{"hidden_size": 96, "head_dim": 64, "intermediate_size": 576, "qk_norm": false, "init_std_qkv": 0.051, "optimizer": "soap_variant", "weight_decay": 0.049, "warmup_steps": 200, "decay_shape": "linear", "max_seq_len": 1024, "doc_mask": true, "dataset": "wikipedia_en"}
Each number is 200 + 20 x the weight over the matrix's rms, rounded and kept within 0 to 999. Layers, rows and columns count from 0.

# layer 9 MLP up, 576x96, rms 0.223, rows 101-117, columns 0-95
225,228,190,206,215,197,205,181,195,201,188,187,240,193,189,228,175,196,200,161,204,188,202,178,193,176,204,202,192,203,203,212,198,192,188,195,142,226,179,219,204,173,238,170,187,200,257,163,187,202,209,178,191,185,171,186,213,190,215,213,200,161,174,195,185,176,215,214,194,232,177,181,201,207,210,213,187,207,213,209,197,185,178,155,196,186,167,172,195,193,207,198,222,199,248,167
209,167,229,199,197,225,181,205,209,233,197,238,181,203,214,198,180,162,227,192,199,191,204,201,215,212,227,204,177,242,230,221,173,216,219,205,226,190,197,199,179,198,209,176,194,208,239,168,214,204,209,232,171,209,213,207,171,190,220,210,218,190,189,187,182,175,235,194,230,159,143,189,194,212,168,190,179,215,171,190,158,167,243,203,219,196,172,191,241,203,216,207,182,215,195,194
208,192,249,217,201,206,241,167,168,239,168,219,210,201,170,196,192,183,199,197,209,194,198,163,211,199,205,189,220,194,196,198,177,218,187,184,217,194,198,207,200,181,213,168,190,224,176,214,187,193,211,223,214,167,201,198,200,211,178,231,216,203,247,168,207,207,209,187,183,184,194,197,191,236,177,168,204,190,222,204,211,203,168,185,218,175,187,183,242,217,256,200,178,194,213,200
225,212,208,233,210,201,200,175,182,210,201,229,209,216,211,214,229,234,231,164,200,214,183,218,250,174,196,181,173,228,209,176,173,173,225,181,163,194,226,193,156,196,156,196,204,215,170,217,172,215,208,198,180,201,176,169,198,214,217,202,216,223,196,204,209,172,207,234,233,184,180,208,214,243,188,223,179,243,182,211,214,189,187,184,189,203,194,167,225,201,231,172,182,201,227,176
194,192,231,175,189,204,188,197,191,208,219,204,217,200,202,189,203,175,208,210,204,248,235,206,212,196,187,186,180,170,193,196,182,218,247,242,221,181,235,222,188,200,189,206,195,215,225,211,199,184,189,220,155,205,158,192,215,220,182,222,223,172,183,176,200,227,198,165,174,176,197,222,199,197,198,192,199,209,178,163,186,208,152,196,211,223,228,188,162,183,187,211,203,219,217,186
200,238,255,169,159,212,217,219,197,217,190,191,192,192,182,211,185,177,205,199,202,205,210,216,174,225,189,211,194,180,219,176,196,206,193,207,198,186,191,199,192,253,217,179,208,221,198,188,183,234,226,207,184,180,185,184,204,187,202,192,211,252,210,231,202,185,183,182,197,245,209,219,200,235,204,173,177,190,205,179,195,245,169,216,201,205,177,150,195,187,173,232,192,192,207,199
198,170,217,209,216,195,161,211,218,181,216,218,178,234,210,184,206,206,207,207,174,212,226,186,221,171,153,224,180,199,206,218,223,200,210,173,191,177,218,218,226,185,205,192,206,206,214,189,193,173,201,208,204,188,203,259,228,184,228,193,237,208,232,192,208,227,194,230,169,218,222,218,198,201,210,218,207,166,208,198,173,163,221,166,199,190,204,187,214,205,198,210,216,189,171,188
192,194,212,235,194,185,174,206,167,191,182,211,193,204,165,196,186,209,215,201,155,203,198,236,182,199,194,175,187,201,207,182,189,212,224,201,222,192,221,223,193,229,195,195,199,194,236,183,156,213,179,206,206,192,223,226,213,210,224,194,213,202,205,172,225,201,201,212,211,219,212,210,207,187,199,158,194,186,196,240,226,193,220,221,190,174,248,182,208,190,243,159,156,205,196,194
200,178,206,197,209,191,215,186,204,177,188,203,187,205,178,154,241,179,193,252,185,200,215,203,212,181,187,172,201,193,172,199,230,194,229,203,219,209,198,224,243,199,184,204,186,182,164,188,184,248,178,220,192,183,212,219,173,230,201,192,216,195,189,204,176,225,226,197,231,207,181,193,198,176,193,216,200,207,185,220,195,216,221,178,206,197,224,211,169,223,205,168,214,196,214,181
226,187,218,181,212,213,203,212,212,215,216,209,214,222,188,191,176,201,212,200,211,175,226,186,203,190,218,209,239,196,194,202,202,203,251,202,207,181,189,225,223,225,185,196,209,185,193,195,207,211,172,223,218,189,218,169,214,183,179,207,200,203,158,218,201,219,207,179,206,218,186,191,213,196,179,215,191,181,194,189,189,197,212,176,209,202,233,205,168,196,187,211,234,200,195,166
222,206,209,223,197,218,183,195,205,212,216,172,213,199,236,215,206,178,197,187,190,237,214,204,195,175,180,231,203,203,175,200,190,208,235,198,203,201,164,179,196,191,180,218,194,194,209,206,180,206,203,229,196,204,182,204,218,217,208,219,160,219,203,195,215,200,195,188,222,213,207,205,175,217,187,201,233,209,168,171,170,197,185,188,179,222,194,205,186,182,246,205,199,187,231,165
194,193,208,224,187,222,172,207,193,212,213,220,219,219,174,219,164,215,248,206,203,186,182,232,162,180,222,187,197,167,182,187,191,203,186,207,201,242,227,214,190,210,179,195,197,215,169,188,193,209,214,203,172,184,162,227,186,215,193,214,200,179,212,166,183,204,225,170,174,242,228,203,255,232,198,235,223,182,208,221,170,218,210,190,187,222,194,244,221,205,183,214,222,175,222,221
234,187,203,219,174,195,195,197,172,228,167,210,214,210,203,202,169,188,173,190,212,190,239,192,151,180,184,197,214,196,195,216,201,188,205,178,199,198,225,186,216,180,197,219,215,181,174,192,255,186,178,244,202,202,194,191,217,199,155,244,215,175,209,197,180,171,200,210,215,209,196,176,208,179,218,198,184,198,206,216,202,174,198,158,208,251,206,183,197,169,219,213,179,165,222,211
201,197,240,206,193,216,228,192,214,237,239,185,210,200,203,184,194,222,220,200,193,185,187,200,205,217,204,214,189,180,224,214,200,196,203,206,216,217,191,215,188,232,177,218,195,179,202,200,208,186,194,235,190,186,211,203,184,193,187,191,157,186,201,214,163,170,154,183,194,175,214,174,185,188,235,183,187,187,180,236,180,227,184,235,194,214,221,186,229,227,235,191,173,197,188,192
197,171,226,175,190,187,206,166,217,189,183,247,191,164,185,207,213,202,200,205,206,206,242,193,191,172,210,181,170,178,205,180,179,191,191,219,263,210,240,214,211,220,214,189,201,151,205,185,203,222,170,184,183,198,200,201,213,231,208,184,190,174,181,160,200,192,208,171,236,225,219,214,173,208,206,194,161,224,198,194,182,209,239,254,190,191,204,188,180,223,243,201,223,209,223,195
224,205,208,189,219,211,227,238,204,156,204,175,242,199,209,168,198,199,185,188,167,206,189,166,185,206,200,169,172,216,167,144,237,206,230,207,212,184,208,224,186,241,223,183,203,211,208,185,200,227,176,210,196,202,230,173,184,181,198,215,183,215,220,179,163,198,216,205,225,170,186,190,208,214,203,199,195,179,180,201,209,230,160,254,205,198,190,191,188,193,177,196,197,202,201,198
183,213,184,197,211,202,216,227,177,208,191,146,205,215,216,188,206,201,208,198,187,186,214,204,192,178,178,199,211,177,181,221,205,197,237,181,211,205,221,235,219,210,190,195,176,191,181,185,214,199,228,179,206,204,203,235,206,199,166,203,239,195,194,176,193,224,177,209,175,181,215,217,199,184,198,164,174,194,221,220,198,192,203,215,154,175,204,201,204,192,233,231,208,191,229,192
# layer 9 MLP down (transposed), 576x96, rms 0.242, rows 101-117, columns 0-95
189,225,178,228,229,188,171,186,153,202,202,200,182,185,160,225,184,182,169,214,212,175,207,164,196,230,210,207,200,207,183,163,185,199,201,211,168,257,182,250,221,230,260,174,172,213,263,209,186,184,236,191,204,199,213,223,212,173,199,191,201,215,217,197,198,192,190,207,182,235,189,181,220,198,203,209,185,208,212,196,192,196,197,246,161,176,162,189,204,172,176,215,213,223,227,198
213,156,159,204,205,211,213,207,196,268,202,223,224,195,214,200,185,208,189,216,238,191,168,200,182,200,177,181,194,212,216,211,190,178,208,199,220,202,240,236,212,205,212,243,185,178,191,205,192,204,207,230,233,159,181,172,202,208,207,220,207,199,205,197,176,214,213,225,207,245,167,195,210,208,193,192,208,209,192,196,224,161,249,217,216,192,199,238,181,206,178,153,193,195,197,198
235,168,157,184,196,190,197,220,213,191,182,176,230,187,207,201,195,211,193,232,206,199,215,211,208,175,173,131,212,232,210,234,210,154,202,186,197,205,216,175,207,196,204,217,233,188,221,227,182,195,187,189,189,228,201,175,186,176,226,169,199,199,184,177,225,196,187,210,197,188,202,193,182,199,201,187,178,218,192,176,224,162,210,211,187,227,239,183,202,200,169,192,188,197,201,206
193,201,193,209,211,209,248,237,199,185,224,211,219,225,223,178,188,166,181,212,184,234,191,164,197,221,229,177,178,203,209,204,194,210,210,213,185,211,199,211,219,206,235,213,175,210,205,188,187,215,166,215,200,221,215,198,162,188,212,196,185,216,213,210,188,237,203,214,220,215,200,233,221,170,188,176,200,223,213,187,234,202,184,197,197,163,180,161,182,204,196,194,194,195,174,183
207,183,172,220,202,246,182,195,147,208,169,204,193,169,201,214,165,192,268,203,191,128,199,224,187,170,211,159,203,188,212,221,228,196,171,194,190,161,202,185,186,164,178,238,220,236,199,194,183,200,187,178,204,220,224,217,191,174,199,216,190,250,219,209,194,209,174,209,185,222,160,182,227,189,207,231,223,219,196,200,214,195,241,201,210,210,214,173,234,205,220,181,211,183,206,171
195,223,193,235,159,223,173,197,207,173,224,162,205,211,204,183,190,215,202,199,238,163,199,200,212,229,202,212,193,179,196,204,225,212,190,199,220,194,187,193,179,212,194,212,181,187,192,195,233,183,195,181,155,163,173,200,202,165,210,189,223,227,191,210,184,202,213,182,205,207,223,248,208,193,201,177,160,198,192,208,194,200,241,189,196,232,203,206,198,197,190,213,234,202,153,164
172,176,195,239,185,188,200,208,217,178,218,206,179,190,226,209,209,199,213,229,198,223,199,214,201,153,194,225,172,214,218,223,188,179,177,163,198,204,212,184,220,173,225,164,215,181,223,188,213,198,205,212,184,174,184,224,178,203,219,185,209,169,200,182,207,180,232,240,181,211,191,198,194,185,214,194,169,164,210,220,201,185,242,219,203,217,210,154,206,227,187,195,188,197,153,220
194,222,189,205,180,184,208,223,199,157,193,197,221,194,195,213,187,188,181,185,210,202,188,169,195,206,219,227,190,215,222,244,165,209,245,234,165,180,205,187,217,178,174,228,174,169,167,210,199,210,208,212,232,184,186,192,217,191,212,182,230,150,226,215,187,237,169,202,199,217,175,226,227,181,187,225,182,203,214,193,205,198,209,202,230,202,211,192,200,163,163,198,204,172,181,219
199,157,196,177,206,201,219,170,208,194,217,200,199,190,217,189,188,191,194,176,162,190,193,197,207,204,243,187,199,206,193,170,166,221,218,192,183,222,180,166,186,179,180,228,220,201,192,181,212,231,199,200,212,227,160,177,173,203,217,203,237,204,233,205,189,218,214,201,178,226,207,218,235,176,198,186,205,198,237,218,186,199,212,221,158,188,203,180,213,195,193,195,204,207,199,193
187,207,199,215,195,160,193,216,211,179,191,196,173,200,210,195,192,203,195,199,192,202,177,207,195,169,216,173,199,198,197,211,198,181,207,174,184,205,228,229,178,182,211,174,242,219,172,190,157,206,232,176,181,216,208,183,189,209,223,203,195,207,209,241,185,167,247,205,203,199,203,213,223,211,200,210,198,181,235,210,186,189,210,201,188,210,201,201,187,218,220,212,214,214,185,213
202,204,207,176,208,213,242,211,195,192,208,210,209,196,211,221,210,187,198,193,222,207,181,202,172,206,182,204,217,191,196,208,187,202,197,220,201,216,199,183,211,208,212,181,216,212,220,194,218,204,187,166,208,192,215,183,169,188,194,212,196,196,182,202,155,214,191,231,183,182,203,197,189,196,174,185,186,200,187,184,208,195,192,196,188,170,200,187,247,203,208,242,215,159,218,187
167,201,208,203,193,158,212,237,201,156,158,178,210,190,218,230,217,183,178,173,201,236,209,216,223,211,200,255,214,210,210,233,209,177,207,232,193,160,179,204,187,193,199,190,193,206,251,209,146,216,222,218,214,193,225,208,174,149,230,218,208,194,216,236,199,184,171,218,206,191,174,225,189,188,193,176,198,233,197,222,206,231,185,176,195,220,220,194,182,216,218,218,207,173,190,175
203,185,200,191,207,224,213,229,235,197,204,221,192,202,185,154,202,203,201,199,216,138,195,207,229,226,193,206,196,169,236,197,184,184,241,216,193,177,214,206,222,185,199,207,174,211,203,208,190,188,190,165,158,208,197,212,201,229,233,181,247,196,205,202,210,190,211,196,212,206,203,233,177,209,184,180,183,202,210,219,193,173,213,210,209,170,224,211,213,230,208,197,186,225,183,216
209,192,173,209,183,212,182,240,179,162,216,195,246,205,195,204,185,179,164,178,199,223,211,190,179,212,196,212,215,178,226,213,196,188,180,190,194,183,195,224,220,234,209,127,169,187,218,193,191,201,193,177,208,189,205,216,207,157,261,216,186,171,191,200,213,247,226,212,171,185,186,171,220,221,204,211,194,188,161,208,202,221,209,203,211,229,194,209,205,197,208,175,184,167,216,216
147,193,197,201,163,212,232,187,170,202,176,230,220,196,183,182,211,195,217,193,210,176,233,177,188,189,211,197,206,158,194,211,177,227,185,208,180,213,200,202,166,211,189,198,218,190,195,210,212,189,203,241,162,215,203,228,188,191,174,221,172,193,249,262,172,154,174,251,192,187,219,185,219,210,206,165,170,245,137,206,200,188,159,205,188,228,150,208,167,217,227,203,202,208,198,245
173,176,168,206,146,183,232,221,183,197,191,205,212,220,203,192,204,213,189,209,183,200,225,143,190,222,169,209,229,210,202,183,185,233,178,182,191,258,217,175,240,191,194,182,204,202,225,185,234,235,254,191,183,218,185,185,192,222,166,197,182,215,196,178,205,220,218,209,219,190,200,209,218,181,188,211,212,203,197,248,189,175,191,241,172,238,221,219,242,199,222,178,213,182,212,220
211,202,217,187,206,204,193,210,178,201,215,231,191,214,207,212,219,203,186,223,202,177,196,178,200,185,190,183,193,191,163,216,193,164,221,205,228,197,183,219,179,210,193,162,230,195,173,202,218,201,237,178,190,198,190,232,188,208,185,197,216,188,215,197,201,166,210,208,200,232,172,202,201,199,230,169,168,225,194,218,202,210,199,178,212,207,189,208,198,210,165,234,189,194,189,194